Weights of a small transformer language model: 9 layers, biases.
Each number is 200 + 30 x the weight over its row's rms, rounded and kept within 0 to 999. Layers, rows and columns count from 0. The size before them is the row's rms in percent of the matrix's.

# layer 2 attention output (transposed), 192x192, rms 0.14, rows 151-173, columns 0-63
156,162,210,241,225,208,202,183,206,195,218,171,192,232,240,220,201,224,128,227,220,212,172,227,148,199,202,227,160,182,218,189,224,204,211,223,252,157,248,276,177,218,171,177,203,194,246,194,173,203,234,232,246,227,221,185,156,142,190,209,168,215,235,182,225
147,226,192,134,177,166,196,167,164,228,199,229,176,201,190,193,183,186,171,150,187,187,224,209,157,222,200,186,170,248,203,193,171,206,201,161,186,208,187,190,184,151,214,171,205,241,210,187,207,188,157,162,195,240,168,175,201,229,193,203,193,276,232,158,177
129,161,197,179,249,201,196,234,260,190,205,205,227,222,155,211,262,263,187,238,224,156,216,183,224,176,155,152,188,223,193,210,239,175,207,213,218,223,240,170,192,154,191,192,210,212,106,182,241,276,179,252,153,164,187,184,207,244,218,222,218,223,241,225,199
169,141,191,231,236,210,181,188,235,251,223,193,221,219,201,179,176,196,216,218,177,263,199,170,163,150,160,166,129,197,212,137,227,175,206,204,251,169,208,212,205,134,212,176,219,187,257,181,165,204,195,188,182,200,225,170,173,214,199,187,160,215,207,217,210
167,216,252,150,221,207,228,234,152,224,232,231,173,167,206,202,143,202,155,243,213,157,179,164,214,244,183,245,187,182,183,211,185,208,215,218,183,194,134,198,233,260,208,226,134,190,156,158,209,184,219,186,176,204,165,186,215,146,208,140,219,152,216,178,191
166,193,212,181,203,174,189,225,169,158,177,167,218,144,197,226,204,190,172,219,261,185,232,218,184,202,204,277,180,188,187,205,258,229,169,207,183,191,220,252,194,188,242,207,172,191,186,187,217,230,188,286,248,220,152,215,164,219,223,184,219,209,186,198,135
150,208,215,209,174,199,213,215,197,199,209,175,153,230,199,176,200,167,141,199,181,194,143,167,196,234,178,222,224,166,192,179,225,170,155,162,181,202,172,184,141,238,174,161,221,234,159,196,230,204,224,160,184,227,269,177,259,216,171,183,177,197,215,164,206
149,207,222,184,176,214,188,184,202,202,212,233,208,242,213,188,204,218,199,223,165,184,212,224,214,207,194,149,231,200,214,194,196,240,182,166,193,224,213,188,191,200,198,224,166,177,179,210,196,214,218,191,232,167,218,215,200,195,264,186,189,214,223,197,214
148,205,213,196,201,220,160,210,198,199,165,201,147,188,254,210,183,258,235,182,200,212,166,209,168,226,136,200,154,140,158,231,248,194,233,178,183,184,186,207,240,200,235,223,173,162,224,189,236,181,267,199,212,202,212,188,165,198,171,192,204,191,188,252,192
098,200,237,165,217,203,211,177,198,194,175,185,183,155,188,205,198,192,196,231,260,176,175,230,224,181,247,219,159,191,234,185,217,244,152,179,220,250,170,200,203,169,222,181,225,238,196,206,159,214,182,235,204,243,199,198,142,178,226,202,247,218,216,204,167
105,203,271,203,177,151,162,161,196,183,178,220,157,204,203,230,191,236,182,194,172,201,213,251,174,223,214,201,126,199,166,183,238,204,205,184,202,202,188,205,188,201,192,199,200,215,246,196,186,195,208,204,192,234,225,210,186,154,173,208,219,113,186,212,193
111,196,196,194,210,160,227,187,236,280,247,252,164,227,173,219,196,200,153,237,175,190,156,193,255,128,167,183,185,186,220,188,213,181,211,184,234,241,175,202,206,265,146,189,258,242,157,184,249,221,171,180,194,248,216,204,158,189,175,197,205,227,209,183,201
107,220,219,187,169,191,190,144,245,172,169,224,210,209,147,199,176,156,165,219,172,165,162,226,206,150,193,183,185,188,222,216,266,220,199,190,152,191,198,181,191,185,215,203,278,192,197,177,178,206,192,175,197,204,241,192,203,169,163,163,173,177,201,178,164
105,172,228,231,186,204,174,195,168,234,194,227,168,165,188,188,186,156,200,254,193,225,162,181,175,211,150,220,222,196,212,164,218,216,197,214,118,172,212,263,157,281,181,226,234,216,186,146,198,212,182,217,201,229,189,231,184,186,251,197,286,187,189,235,195
110,208,156,185,177,179,219,232,186,195,232,164,210,174,124,223,212,165,251,234,132,249,134,147,183,193,198,173,162,184,245,212,206,223,221,213,198,252,180,205,220,189,214,202,240,191,253,185,227,220,142,180,161,183,173,236,178,207,147,215,210,162,161,206,205
116,216,141,195,192,199,236,237,236,199,164,196,224,197,146,249,197,153,188,181,206,195,192,182,206,232,215,188,198,189,199,247,223,174,230,185,222,232,177,161,180,189,160,173,209,192,155,182,210,212,221,186,165,231,207,216,167,262,167,240,168,157,221,195,167
103,147,194,159,219,231,198,213,195,148,169,176,157,171,171,195,220,200,230,196,231,202,234,183,238,231,151,206,147,189,181,212,187,133,176,207,227,194,171,200,215,171,192,190,228,235,242,210,211,193,206,177,174,185,215,217,184,199,201,217,186,278,208,271,257
104,184,229,217,209,195,178,187,196,161,188,140,168,132,180,181,222,164,234,164,208,227,218,213,204,216,220,167,208,161,232,165,185,201,242,210,204,245,179,225,247,157,238,230,185,208,199,222,271,202,204,177,181,171,197,270,168,218,178,147,169,126,193,229,203
106,216,218,194,227,212,249,217,179,193,172,161,201,201,226,182,230,182,222,132,152,195,186,194,198,253,241,196,230,158,169,208,181,168,176,135,232,191,201,202,162,262,219,159,197,196,238,190,158,204,198,168,223,134,166,202,194,173,208,205,231,248,180,218,167
111,181,202,179,188,224,199,221,189,215,183,166,155,217,185,197,181,180,170,171,203,229,209,152,222,209,157,174,150,242,180,177,256,204,232,218,197,214,244,224,252,164,202,199,148,190,177,184,162,210,169,161,213,220,134,157,200,259,210,219,161,176,187,173,238
103,160,240,216,157,216,159,211,200,158,171,160,204,204,195,225,156,224,264,211,175,187,210,214,224,231,185,253,223,243,174,160,210,212,198,177,211,161,177,222,173,210,193,268,180,174,261,189,248,169,170,213,183,172,221,215,181,220,246,189,205,202,155,198,213
115,211,236,214,174,236,214,201,224,258,185,273,171,186,152,241,224,194,223,202,201,185,217,254,232,152,226,186,225,213,223,196,191,156,168,179,195,193,187,233,205,201,210,187,201,157,159,212,157,200,147,199,171,201,186,170,176,236,171,124,182,207,206,250,206
102,182,233,229,167,183,220,195,202,230,208,213,238,201,207,259,245,294,213,236,196,200,225,188,188,191,199,203,204,164,247,188,221,145,202,186,176,162,239,238,169,220,226,198,275,224,226,201,226,229,222,196,243,185,201,173,228,248,216,179,244,193,202,162,196
# layer 2 attention value, 192x192, rms 0.129, rows 152-173, columns 0-63
130,220,205,190,198,226,224,256,227,184,215,268,305,173,163,176,197,202,232,202,195,208,199,205,223,230,165,201,242,220,209,169,185,205,231,178,172,225,169,209,237,211,215,172,189,162,184,200,223,264,235,211,173,184,253,215,176,206,168,193,224,167,212,202,250
116,266,184,282,203,215,198,202,209,201,182,242,217,160,208,218,205,196,242,149,233,212,141,134,233,173,197,229,171,144,206,200,181,203,197,231,206,145,150,189,180,218,209,204,245,180,201,200,153,220,224,221,234,190,210,272,180,166,227,186,225,174,149,194,190
145,179,261,191,167,163,198,222,256,157,175,182,242,209,173,230,196,194,160,177,221,170,179,168,211,272,234,264,251,207,220,227,253,208,153,210,207,224,192,208,195,186,184,212,198,215,160,231,217,191,171,233,227,218,217,229,189,207,194,219,210,211,166,150,164
158,181,173,224,217,164,216,223,163,218,231,184,224,187,180,186,231,213,242,175,179,240,212,212,196,221,202,135,201,189,194,153,198,203,184,190,134,187,227,219,209,201,196,146,188,208,226,205,172,214,176,232,211,230,250,202,200,201,191,200,223,246,195,228,197
145,215,172,220,152,220,139,188,184,227,195,215,182,217,192,127,230,172,167,176,154,181,219,211,172,159,152,227,184,208,196,229,205,186,210,233,242,195,148,139,207,181,145,207,222,207,222,194,226,188,225,181,207,221,212,187,182,166,216,203,229,186,215,218,188
134,206,174,193,220,177,227,248,203,224,183,184,209,220,194,156,168,206,217,235,234,193,200,170,201,198,183,217,182,190,223,205,150,174,176,236,145,235,259,170,255,185,249,197,208,205,205,189,182,180,162,154,268,183,191,211,220,163,191,198,231,190,225,218,195
134,201,209,182,200,176,232,168,177,171,153,204,211,188,232,238,214,260,211,214,194,201,139,180,207,248,200,179,202,156,214,182,138,237,198,288,176,164,225,212,164,157,181,224,197,166,188,188,233,228,171,178,168,220,203,229,162,245,159,227,204,221,193,233,224
132,226,149,233,246,177,200,242,188,200,215,211,200,176,161,164,250,196,187,247,208,206,202,201,240,220,258,162,227,188,188,167,145,216,218,231,212,149,258,229,192,183,167,199,212,181,219,117,159,251,154,211,197,176,204,203,211,248,171,219,174,175,255,217,186
091,231,176,204,149,206,142,184,191,232,193,197,193,157,274,171,202,177,215,184,150,186,234,230,218,185,230,204,219,173,175,227,183,183,204,248,160,204,182,158,147,195,178,247,181,197,259,208,221,169,200,152,183,249,192,181,257,232,175,239,148,120,231,215,168
095,220,207,217,241,159,189,178,196,202,155,221,190,211,196,180,213,228,181,262,204,228,215,138,191,188,214,159,252,197,203,224,190,176,170,278,139,213,265,230,186,199,153,210,221,182,138,173,188,202,175,162,286,185,191,192,217,150,191,217,250,205,188,174,162
102,201,178,210,201,178,209,212,196,180,185,209,231,171,216,219,167,195,203,190,235,200,175,273,236,231,204,249,159,205,238,220,211,205,192,211,140,201,242,228,193,185,236,222,184,143,196,252,182,153,189,171,193,189,232,252,202,175,175,174,191,227,196,231,178
097,152,177,199,196,150,159,192,192,232,180,136,206,206,271,163,170,220,215,212,263,215,206,191,194,203,229,121,186,187,223,164,160,175,205,230,250,216,201,213,227,187,169,217,206,194,231,211,162,186,172,176,204,164,196,142,206,189,243,204,205,182,272,200,157
094,166,228,206,175,191,197,199,211,184,170,181,238,217,183,253,241,222,179,159,173,253,211,154,205,204,190,242,199,192,221,189,149,177,178,173,166,234,194,164,186,245,191,218,236,185,212,200,265,200,206,199,219,198,227,209,185,221,244,207,218,237,174,233,198
101,214,218,231,214,174,199,180,268,202,188,239,210,179,223,196,166,218,148,211,228,178,188,275,195,201,197,240,233,255,195,203,196,195,241,177,173,216,194,199,204,197,162,228,164,195,111,209,189,160,233,162,211,190,181,218,229,137,220,219,204,245,222,201,234
101,234,173,225,171,257,199,197,176,231,177,190,192,167,247,196,190,242,215,222,241,158,219,205,184,194,193,161,177,207,195,179,225,118,276,237,178,195,231,208,240,183,208,224,202,186,176,179,183,222,100,175,233,180,207,209,226,164,217,148,160,230,187,178,198
093,176,233,141,171,166,227,218,214,170,228,201,204,178,212,220,197,238,244,157,191,180,204,160,217,211,286,178,204,232,219,202,190,158,191,189,208,159,219,245,184,206,214,219,224,211,141,215,212,195,197,273,182,212,190,257,162,191,193,199,156,205,180,152,212
102,216,146,173,196,205,225,179,211,234,205,216,283,234,178,189,248,215,213,242,160,197,198,227,196,243,202,176,209,224,216,175,210,214,220,202,208,174,212,229,159,193,144,213,232,118,179,188,181,212,216,231,183,224,177,199,171,169,163,240,187,269,197,195,145
096,237,250,193,186,215,184,204,142,160,190,236,238,205,168,194,239,208,184,196,210,200,215,206,185,209,192,196,212,178,159,183,199,164,254,198,178,229,159,246,239,177,193,164,202,173,212,196,223,207,220,198,167,221,224,233,239,226,147,209,138,174,160,224,153
094,209,228,253,215,143,221,204,211,195,245,230,211,168,219,176,264,147,219,171,263,221,85,192,212,165,200,201,230,182,231,212,198,166,225,238,222,209,152,176,214,171,192,185,207,198,191,121,204,192,218,178,245,121,178,252,216,194,213,197,204,196,200,193,208
094,188,202,228,191,188,213,175,168,201,174,230,253,231,209,171,235,244,222,201,167,201,208,150,242,290,208,245,195,200,235,239,225,210,200,211,182,205,204,207,145,162,213,177,221,133,155,139,202,192,145,231,214,253,226,235,200,219,195,218,190,171,193,175,186
098,191,209,197,229,197,196,184,191,143,181,191,215,179,222,231,212,207,210,206,181,233,179,209,206,238,239,196,200,222,196,206,212,236,225,227,187,218,227,153,205,232,175,146,225,171,211,209,202,219,139,200,144,223,205,213,188,193,252,217,194,227,175,196,131
090,188,210,164,233,182,144,156,209,151,222,189,190,242,226,214,208,195,190,194,220,184,193,228,173,222,226,185,164,178,204,187,192,192,190,242,236,193,198,182,217,182,238,194,189,213,181,197,199,191,216,182,185,177,208,198,185,182,173,158,211,167,209,225,191
# layer 2 attention query, 192x192, rms 0.142, rows 160-191, columns 0-63
137,237,152,141,158,163,242,173,152,157,219,204,176,264,173,193,176,204,206,154,210,218,211,240,212,225,229,180,194,207,219,175,210,174,203,241,233,270,252,229,178,170,214,166,188,167,233,144,206,184,179,238,233,213,247,225,219,182,208,203,193,189,206,167,168
144,230,226,175,231,230,301,202,240,196,200,218,238,190,201,209,206,162,220,193,254,209,169,179,234,212,210,193,192,197,194,197,202,204,180,229,190,182,180,162,251,173,205,180,253,225,163,154,202,205,238,189,192,179,169,223,214,172,166,202,223,154,236,227,177
134,215,200,204,223,214,210,210,220,177,157,185,229,169,227,239,195,159,249,216,243,221,218,209,194,231,187,234,111,140,201,265,172,192,201,181,168,220,217,185,155,178,191,177,206,192,188,219,210,213,170,224,230,174,205,204,253,240,203,172,240,148,168,159,240
144,156,184,168,202,189,169,154,188,157,164,166,217,215,201,145,207,225,224,246,222,169,195,153,157,259,243,213,144,227,212,209,229,238,257,204,200,226,215,199,173,198,120,210,171,274,150,219,200,198,180,205,230,141,243,163,196,194,161,196,149,254,207,192,185
153,194,198,210,171,253,176,213,158,241,239,156,186,137,227,195,208,214,225,225,223,142,189,164,192,146,155,190,173,175,200,249,209,180,179,195,202,244,187,184,176,224,220,150,199,240,176,201,177,193,219,284,205,214,187,185,166,238,246,192,216,201,224,248,166
147,177,185,132,201,133,190,202,213,248,200,234,242,182,173,213,145,163,191,186,241,217,211,228,181,203,220,156,229,213,169,185,217,229,237,148,203,184,208,185,144,132,210,182,197,182,186,260,232,195,251,245,221,259,246,188,252,150,256,211,223,234,210,218,157
141,192,228,192,168,193,237,172,170,181,184,216,173,248,261,219,227,193,232,202,194,171,238,164,194,257,163,220,200,147,263,214,203,189,233,199,159,194,188,215,204,220,273,173,174,208,182,217,205,237,165,194,257,228,181,241,221,154,170,231,161,224,248,219,226
140,237,246,202,202,199,175,191,200,143,237,217,228,184,171,168,209,161,173,211,211,118,208,195,184,205,180,224,213,230,202,192,208,163,129,228,230,205,186,198,133,186,232,186,173,257,222,227,264,175,259,196,210,253,140,246,199,193,171,191,180,199,206,233,181
141,255,161,194,201,188,185,203,205,212,231,152,155,181,245,225,233,225,224,212,194,189,229,234,208,187,236,202,248,233,183,189,203,230,184,227,190,218,189,169,202,221,195,240,243,196,184,202,220,171,209,192,150,202,203,252,202,179,186,225,211,187,196,219,147
141,189,202,222,185,209,232,154,222,181,171,194,240,225,258,230,197,158,222,181,187,177,192,252,200,186,209,214,149,192,220,175,170,183,224,240,173,220,178,221,256,196,177,131,182,204,191,196,202,210,228,209,145,177,150,189,190,218,226,270,173,217,171,231,162
148,219,182,174,166,229,219,225,190,204,162,227,230,170,233,195,151,188,165,184,211,189,172,240,186,215,223,180,209,203,171,207,154,204,185,221,172,150,223,158,147,181,143,164,246,153,227,172,228,182,200,209,203,150,196,172,174,218,175,200,247,145,173,232,257
134,219,226,171,231,227,195,254,203,156,231,207,211,206,180,195,136,263,209,208,248,175,232,211,151,169,183,236,198,205,201,156,256,210,239,215,197,189,153,237,178,227,182,223,113,139,227,215,260,212,204,180,208,169,222,235,202,216,222,212,227,217,224,165,180
143,156,246,167,192,191,199,142,216,181,288,190,209,248,214,240,197,200,182,197,226,208,179,244,213,231,235,212,170,210,244,194,202,223,181,194,182,209,157,188,222,213,214,187,191,180,194,208,186,236,122,211,191,229,182,210,178,182,183,180,221,245,217,213,199
134,254,235,224,246,162,176,213,247,200,181,190,180,174,166,202,224,193,215,194,196,228,174,204,194,118,177,207,192,243,202,220,252,213,256,240,222,214,204,199,171,169,209,223,213,241,201,159,161,206,187,179,201,207,239,184,198,211,151,174,247,257,213,189,194
136,240,220,212,240,161,157,162,233,185,190,177,235,211,244,204,198,211,159,166,230,167,194,192,193,202,136,162,198,269,214,190,176,226,235,171,243,166,195,198,254,193,194,188,185,212,236,217,172,136,178,270,163,190,211,180,155,192,148,220,223,223,162,191,184
137,198,228,224,198,188,183,178,227,234,267,239,210,180,183,198,182,144,185,179,215,227,132,183,280,226,219,236,208,189,174,210,184,246,200,208,180,247,176,168,194,228,169,214,194,139,212,237,212,154,194,200,147,184,130,163,154,203,152,248,150,236,211,182,209
135,240,215,218,183,214,220,258,220,194,146,215,221,202,221,170,229,183,193,189,187,186,197,164,171,207,249,146,216,163,182,181,257,172,171,215,158,193,245,214,183,227,178,228,196,197,171,226,203,195,154,207,230,168,186,221,193,243,215,201,177,196,173,216,228
136,160,218,194,138,219,205,198,194,165,251,243,147,130,208,183,216,236,228,195,244,180,217,229,212,162,165,230,235,214,242,173,213,221,233,215,236,250,154,202,218,232,228,227,177,152,234,224,194,168,182,226,178,190,232,254,190,175,213,180,219,202,175,204,196
144,187,184,185,267,219,259,213,184,188,222,263,190,198,197,151,174,188,229,184,221,216,222,172,193,176,210,194,151,181,172,155,210,199,175,166,221,193,199,198,217,206,232,172,208,171,155,189,232,194,197,193,156,182,242,181,154,214,188,203,191,210,202,236,162
139,192,232,204,236,250,207,207,187,222,249,196,175,205,163,221,216,188,243,225,141,133,279,219,188,220,182,255,182,198,171,204,185,242,176,191,180,224,244,152,185,159,258,217,238,209,244,230,175,171,216,194,196,192,197,255,137,162,222,230,203,156,178,128,233
141,176,233,206,223,241,199,215,177,276,202,245,258,186,199,176,175,194,163,156,208,244,185,147,194,192,190,200,169,151,222,195,178,199,199,218,193,180,232,177,214,232,201,231,199,178,232,144,154,191,245,179,180,214,211,209,219,189,165,226,167,203,243,214,203
148,200,154,200,265,179,213,227,195,192,215,189,161,225,225,192,193,144,251,241,179,242,194,198,186,199,206,166,174,182,235,189,202,231,162,260,214,228,181,168,164,212,190,139,165,192,245,244,178,187,237,196,236,164,232,147,209,198,209,180,222,245,204,203,193
134,180,163,207,229,234,197,156,178,145,192,225,206,211,232,179,168,103,162,199,213,172,222,224,205,170,213,143,237,168,163,235,258,202,103,219,197,167,188,235,186,239,197,213,240,196,240,219,183,250,207,180,192,193,231,201,182,254,201,276,168,214,232,169,216
147,237,141,235,172,210,177,143,172,169,194,217,174,190,229,182,215,207,216,223,220,221,213,188,202,218,247,221,206,157,262,193,179,198,248,205,175,187,230,185,148,125,223,227,225,224,215,170,119,199,195,168,199,232,197,237,227,207,178,126,163,224,222,212,189
145,238,206,188,163,218,198,175,193,181,197,153,205,205,202,240,219,172,228,197,172,168,209,184,217,169,163,197,236,167,233,189,220,164,233,166,204,195,248,242,211,161,213,187,180,224,156,194,185,217,239,185,257,189,201,247,170,191,131,243,203,221,164,169,248
140,152,241,196,225,255,185,197,171,161,238,164,187,198,239,213,159,166,168,244,193,215,161,166,178,149,179,182,230,222,196,222,200,266,197,188,132,189,253,200,211,213,168,209,225,189,198,103,160,178,221,169,209,182,204,185,188,237,188,223,151,214,221,273,184
150,168,191,169,175,186,249,198,196,253,175,194,192,174,208,233,218,216,215,178,236,171,192,187,150,232,101,182,211,185,189,162,146,207,139,195,251,188,199,196,176,149,200,202,247,199,161,172,244,223,153,193,239,202,188,186,179,215,153,201,195,163,197,182,201
135,207,161,141,194,201,191,224,208,207,255,159,257,186,231,150,200,193,162,249,183,264,243,143,140,221,169,207,181,221,183,158,181,174,211,213,193,188,212,203,204,217,222,180,237,152,190,161,179,226,196,220,191,227,202,224,246,179,198,203,184,117,206,215,179
152,231,198,224,243,208,196,151,193,160,193,230,222,242,185,190,186,181,250,142,221,185,253,165,204,184,201,224,160,212,227,240,148,196,194,181,172,247,207,184,195,239,219,175,164,183,212,175,175,244,227,224,191,173,199,178,194,218,162,190,208,183,267,182,306
140,195,179,198,113,246,235,199,121,172,185,171,182,183,186,168,180,218,170,185,191,178,198,237,177,204,209,150,195,203,191,185,212,229,202,231,236,220,249,170,185,218,254,258,159,170,266,220,219,236,191,255,169,241,210,174,192,169,210,199,226,168,164,185,184
136,198,190,144,184,218,142,214,167,197,161,221,233,161,203,238,212,143,237,259,165,235,159,198,232,213,278,217,171,189,212,167,231,172,163,238,218,165,157,211,196,212,207,205,168,194,194,129,177,184,184,169,187,204,193,224,204,249,192,221,260,213,230,169,183
139,174,133,185,160,250,241,185,185,183,229,206,245,204,151,211,182,223,221,170,226,238,202,187,182,169,209,239,172,235,199,174,191,251,211,190,217,214,182,201,234,211,235,223,220,196,214,221,199,169,224,216,226,221,218,152,242,147,192,191,158,182,177,183,203
# layer 2 attention key, 192x192, rms 0.135, rows 160-191, columns 0-63
137,162,197,149,202,208,187,204,249,141,226,245,212,214,179,225,270,235,190,188,211,215,199,189,178,179,156,216,176,221,203,232,217,237,160,185,154,156,213,161,247,215,193,184,187,189,222,194,179,187,197,206,182,225,208,212,199,193,251,185,236,225,164,175,242
138,223,202,245,236,183,216,180,180,211,183,232,221,182,262,228,221,230,170,190,197,190,103,196,195,193,243,226,177,200,247,203,181,173,155,170,201,189,184,168,245,218,198,235,161,209,185,245,203,212,158,185,193,220,217,213,222,260,205,182,214,172,201,279,176
131,237,229,269,226,224,231,171,173,208,223,233,176,249,217,199,166,181,188,178,139,154,194,264,230,159,192,205,214,215,199,164,160,181,203,194,235,174,211,204,233,179,238,172,208,199,176,185,172,194,248,197,204,158,216,177,246,176,211,192,183,231,191,163,180
142,199,188,214,191,219,211,183,245,200,248,230,190,178,214,183,248,194,207,212,146,202,223,211,178,188,232,127,152,139,129,154,192,193,239,148,169,244,201,185,239,221,213,173,216,209,208,225,182,211,185,196,183,234,196,183,211,186,197,175,130,210,146,207,207
143,218,217,166,186,165,226,158,181,149,153,222,242,252,164,193,235,173,173,172,201,209,236,238,277,245,155,229,145,162,230,214,164,202,208,177,183,212,147,222,223,210,201,165,184,191,203,229,209,198,261,195,212,162,170,188,177,234,217,221,208,191,257,193,177
136,138,170,236,213,205,210,226,177,202,206,241,215,176,228,207,272,137,172,184,230,195,185,142,249,218,177,202,130,280,213,181,193,203,172,170,172,189,139,194,228,222,251,138,207,234,222,140,247,176,178,197,229,138,193,177,216,175,174,233,164,198,198,216,213
135,204,186,211,244,179,173,215,189,175,184,165,169,235,151,302,135,170,203,207,215,266,202,249,242,167,224,216,189,203,218,211,226,176,183,225,238,188,221,182,148,215,234,209,228,178,254,216,193,166,190,167,190,177,183,234,201,206,220,221,193,231,152,188,199
147,186,233,193,217,220,199,172,198,195,163,218,191,198,183,225,243,208,240,177,176,210,202,187,196,213,205,205,161,184,149,170,191,248,163,236,147,210,237,170,224,209,196,212,173,184,211,253,193,252,155,193,221,189,189,213,195,225,200,221,227,179,155,178,242
133,186,232,167,227,183,186,227,200,242,191,190,209,204,140,178,197,157,183,197,223,230,205,165,203,191,205,209,207,187,160,211,164,201,166,181,194,135,199,167,210,180,205,205,171,225,208,206,231,174,221,230,231,223,212,184,156,237,240,272,241,208,191,225,189
141,204,220,199,212,174,210,222,121,195,268,230,195,254,183,179,201,245,251,179,214,243,175,194,210,213,176,212,225,218,207,175,191,198,224,179,197,202,212,182,187,189,150,192,146,156,152,136,165,206,170,129,188,200,264,246,150,215,205,206,205,210,265,157,183
143,273,213,217,163,197,171,211,259,221,213,204,225,231,217,234,217,204,191,260,210,235,185,185,190,211,158,200,190,203,196,185,228,157,237,242,181,189,181,210,222,211,220,160,198,151,143,208,211,269,168,218,189,238,189,228,190,185,206,237,217,184,197,175,160
139,219,233,186,239,196,235,209,190,211,186,203,246,199,186,201,204,213,147,181,193,214,196,232,181,236,209,147,174,276,204,241,219,242,162,192,160,206,247,186,219,222,242,187,213,201,197,212,197,229,191,253,251,169,201,169,255,197,179,171,204,212,157,183,204
146,192,194,208,238,228,195,251,211,220,174,212,148,159,207,203,144,198,133,165,228,142,231,215,230,222,219,234,196,233,205,219,232,199,174,216,161,231,240,200,182,206,184,185,212,210,185,179,177,210,205,199,237,208,211,201,215,242,258,245,186,257,206,235,207
127,212,182,151,176,186,260,124,203,190,199,231,210,137,210,222,225,222,192,217,186,249,224,203,236,240,221,236,171,200,194,186,216,227,146,223,229,232,154,132,232,212,151,170,251,189,165,246,215,184,207,190,210,217,199,213,180,206,205,185,207,153,161,230,200
136,199,146,208,212,224,234,201,180,178,176,167,169,208,202,187,236,227,173,199,209,287,186,190,218,209,213,180,159,160,197,175,229,249,210,236,226,210,212,208,201,161,213,206,169,197,216,217,172,165,189,189,239,234,189,218,212,144,156,204,218,231,244,201,179
135,191,166,219,230,186,153,238,237,167,159,210,161,170,189,155,200,177,209,244,218,203,194,196,187,228,166,204,237,162,253,177,196,134,195,208,204,201,244,243,207,173,227,130,165,198,204,169,152,271,187,203,233,248,184,208,237,213,204,190,268,172,218,200,249
128,208,173,186,225,189,192,218,222,211,233,190,203,185,143,230,163,217,216,203,170,215,140,229,134,231,186,235,229,227,252,165,142,185,223,223,181,174,214,216,175,155,257,157,222,208,267,156,214,211,247,176,147,145,189,246,203,198,192,249,214,145,215,175,199
136,239,201,155,206,240,243,198,168,234,211,215,187,224,229,151,194,221,184,218,252,226,177,183,224,246,200,181,183,206,217,161,201,200,211,225,201,131,243,195,286,228,185,209,194,183,205,175,240,164,207,185,174,194,202,181,165,205,183,194,161,198,173,194,150
138,211,295,194,193,199,226,131,238,165,166,157,194,151,225,142,211,193,196,168,171,176,170,204,264,239,209,169,192,200,199,243,244,202,183,179,183,163,221,213,194,223,190,192,207,213,230,185,163,189,185,219,174,263,185,245,190,207,213,249,170,127,212,182,217
138,191,233,200,169,278,228,180,256,168,240,180,176,216,160,211,197,182,180,245,248,196,190,279,267,217,240,261,183,174,154,177,160,196,197,189,170,257,208,201,227,233,184,224,159,190,226,199,216,208,176,235,210,218,165,152,247,251,213,184,213,231,273,214,225
137,212,175,188,184,185,250,240,209,191,149,213,169,223,241,206,263,174,228,212,181,166,214,193,185,216,236,161,189,205,228,191,192,194,194,170,214,226,239,186,124,204,201,194,187,225,204,226,194,205,195,185,229,206,216,208,220,233,192,155,151,196,220,180,189
146,223,162,227,175,217,183,222,213,174,185,210,208,178,154,235,262,192,204,178,134,183,235,230,201,199,237,226,206,263,186,142,217,266,202,163,206,120,219,220,158,153,225,202,214,171,146,223,227,221,219,214,189,211,232,287,193,241,162,202,213,194,216,186,210
128,215,206,165,255,219,179,249,249,221,179,178,225,200,196,194,201,212,196,198,232,212,136,150,212,145,238,280,198,217,206,228,229,188,161,114,211,185,152,253,236,212,245,219,187,227,226,199,191,198,207,161,186,207,199,212,215,184,173,257,184,224,161,181,215
137,188,210,198,233,173,197,197,219,177,226,171,216,182,229,203,184,214,239,174,214,152,230,204,224,249,205,180,220,184,223,195,172,208,192,246,235,202,231,216,165,197,179,196,196,199,216,217,223,163,201,203,223,158,229,181,223,197,199,181,227,186,160,174,165
140,186,180,177,220,233,187,208,201,205,201,185,208,225,197,181,182,225,217,232,183,189,158,243,214,212,206,179,123,257,166,203,188,234,237,214,184,224,178,240,190,251,193,175,168,189,235,267,176,253,202,234,161,145,183,169,166,178,243,142,187,177,257,174,193
138,291,254,121,186,172,152,269,158,171,171,210,199,114,214,166,197,223,222,252,183,202,163,238,195,216,280,195,173,189,215,252,175,182,165,153,220,172,176,235,166,201,213,210,161,194,176,201,224,223,183,211,197,241,185,188,169,201,217,215,218,225,177,231,213
134,158,248,175,219,190,163,242,203,250,187,185,200,167,219,270,195,224,175,220,178,182,189,201,235,191,209,193,212,155,138,197,187,239,220,178,204,202,229,243,219,176,173,176,243,167,161,239,225,191,220,161,197,151,185,236,228,222,265,223,189,192,262,231,194
129,217,183,182,212,208,228,216,194,207,236,204,179,240,228,140,137,168,265,179,181,199,207,228,226,192,196,198,166,186,189,214,229,136,197,162,230,223,246,205,233,208,212,175,258,203,202,230,177,133,210,243,162,210,182,247,209,155,214,187,242,277,175,231,152
145,245,176,214,190,155,193,161,181,213,124,170,116,208,191,177,212,216,136,196,219,236,130,215,158,185,222,181,213,208,239,210,195,143,258,219,201,200,155,215,181,170,168,257,195,186,165,171,227,225,170,130,228,221,217,243,214,241,214,217,216,155,229,201,228
135,171,227,144,187,185,215,234,244,225,180,274,175,131,214,203,208,178,210,233,235,273,174,243,204,187,164,156,228,209,156,241,177,235,207,217,184,217,212,210,223,216,126,174,220,210,155,98,175,232,185,218,193,149,241,218,199,215,122,216,228,258,210,230,157
130,234,230,270,183,123,171,236,251,168,196,188,220,167,214,207,215,220,208,154,231,153,208,203,230,145,201,212,210,230,211,219,211,224,210,254,183,238,209,198,242,195,175,212,261,171,217,197,228,206,228,237,150,243,184,166,161,134,168,152,203,210,119,195,169
136,126,200,207,158,179,229,195,175,245,224,178,188,216,227,218,219,188,170,184,202,199,277,231,146,298,187,177,204,198,221,167,238,229,219,197,241,178,170,197,198,228,187,197,189,174,199,187,208,231,148,185,188,143,172,243,228,205,217,159,187,216,237,231,133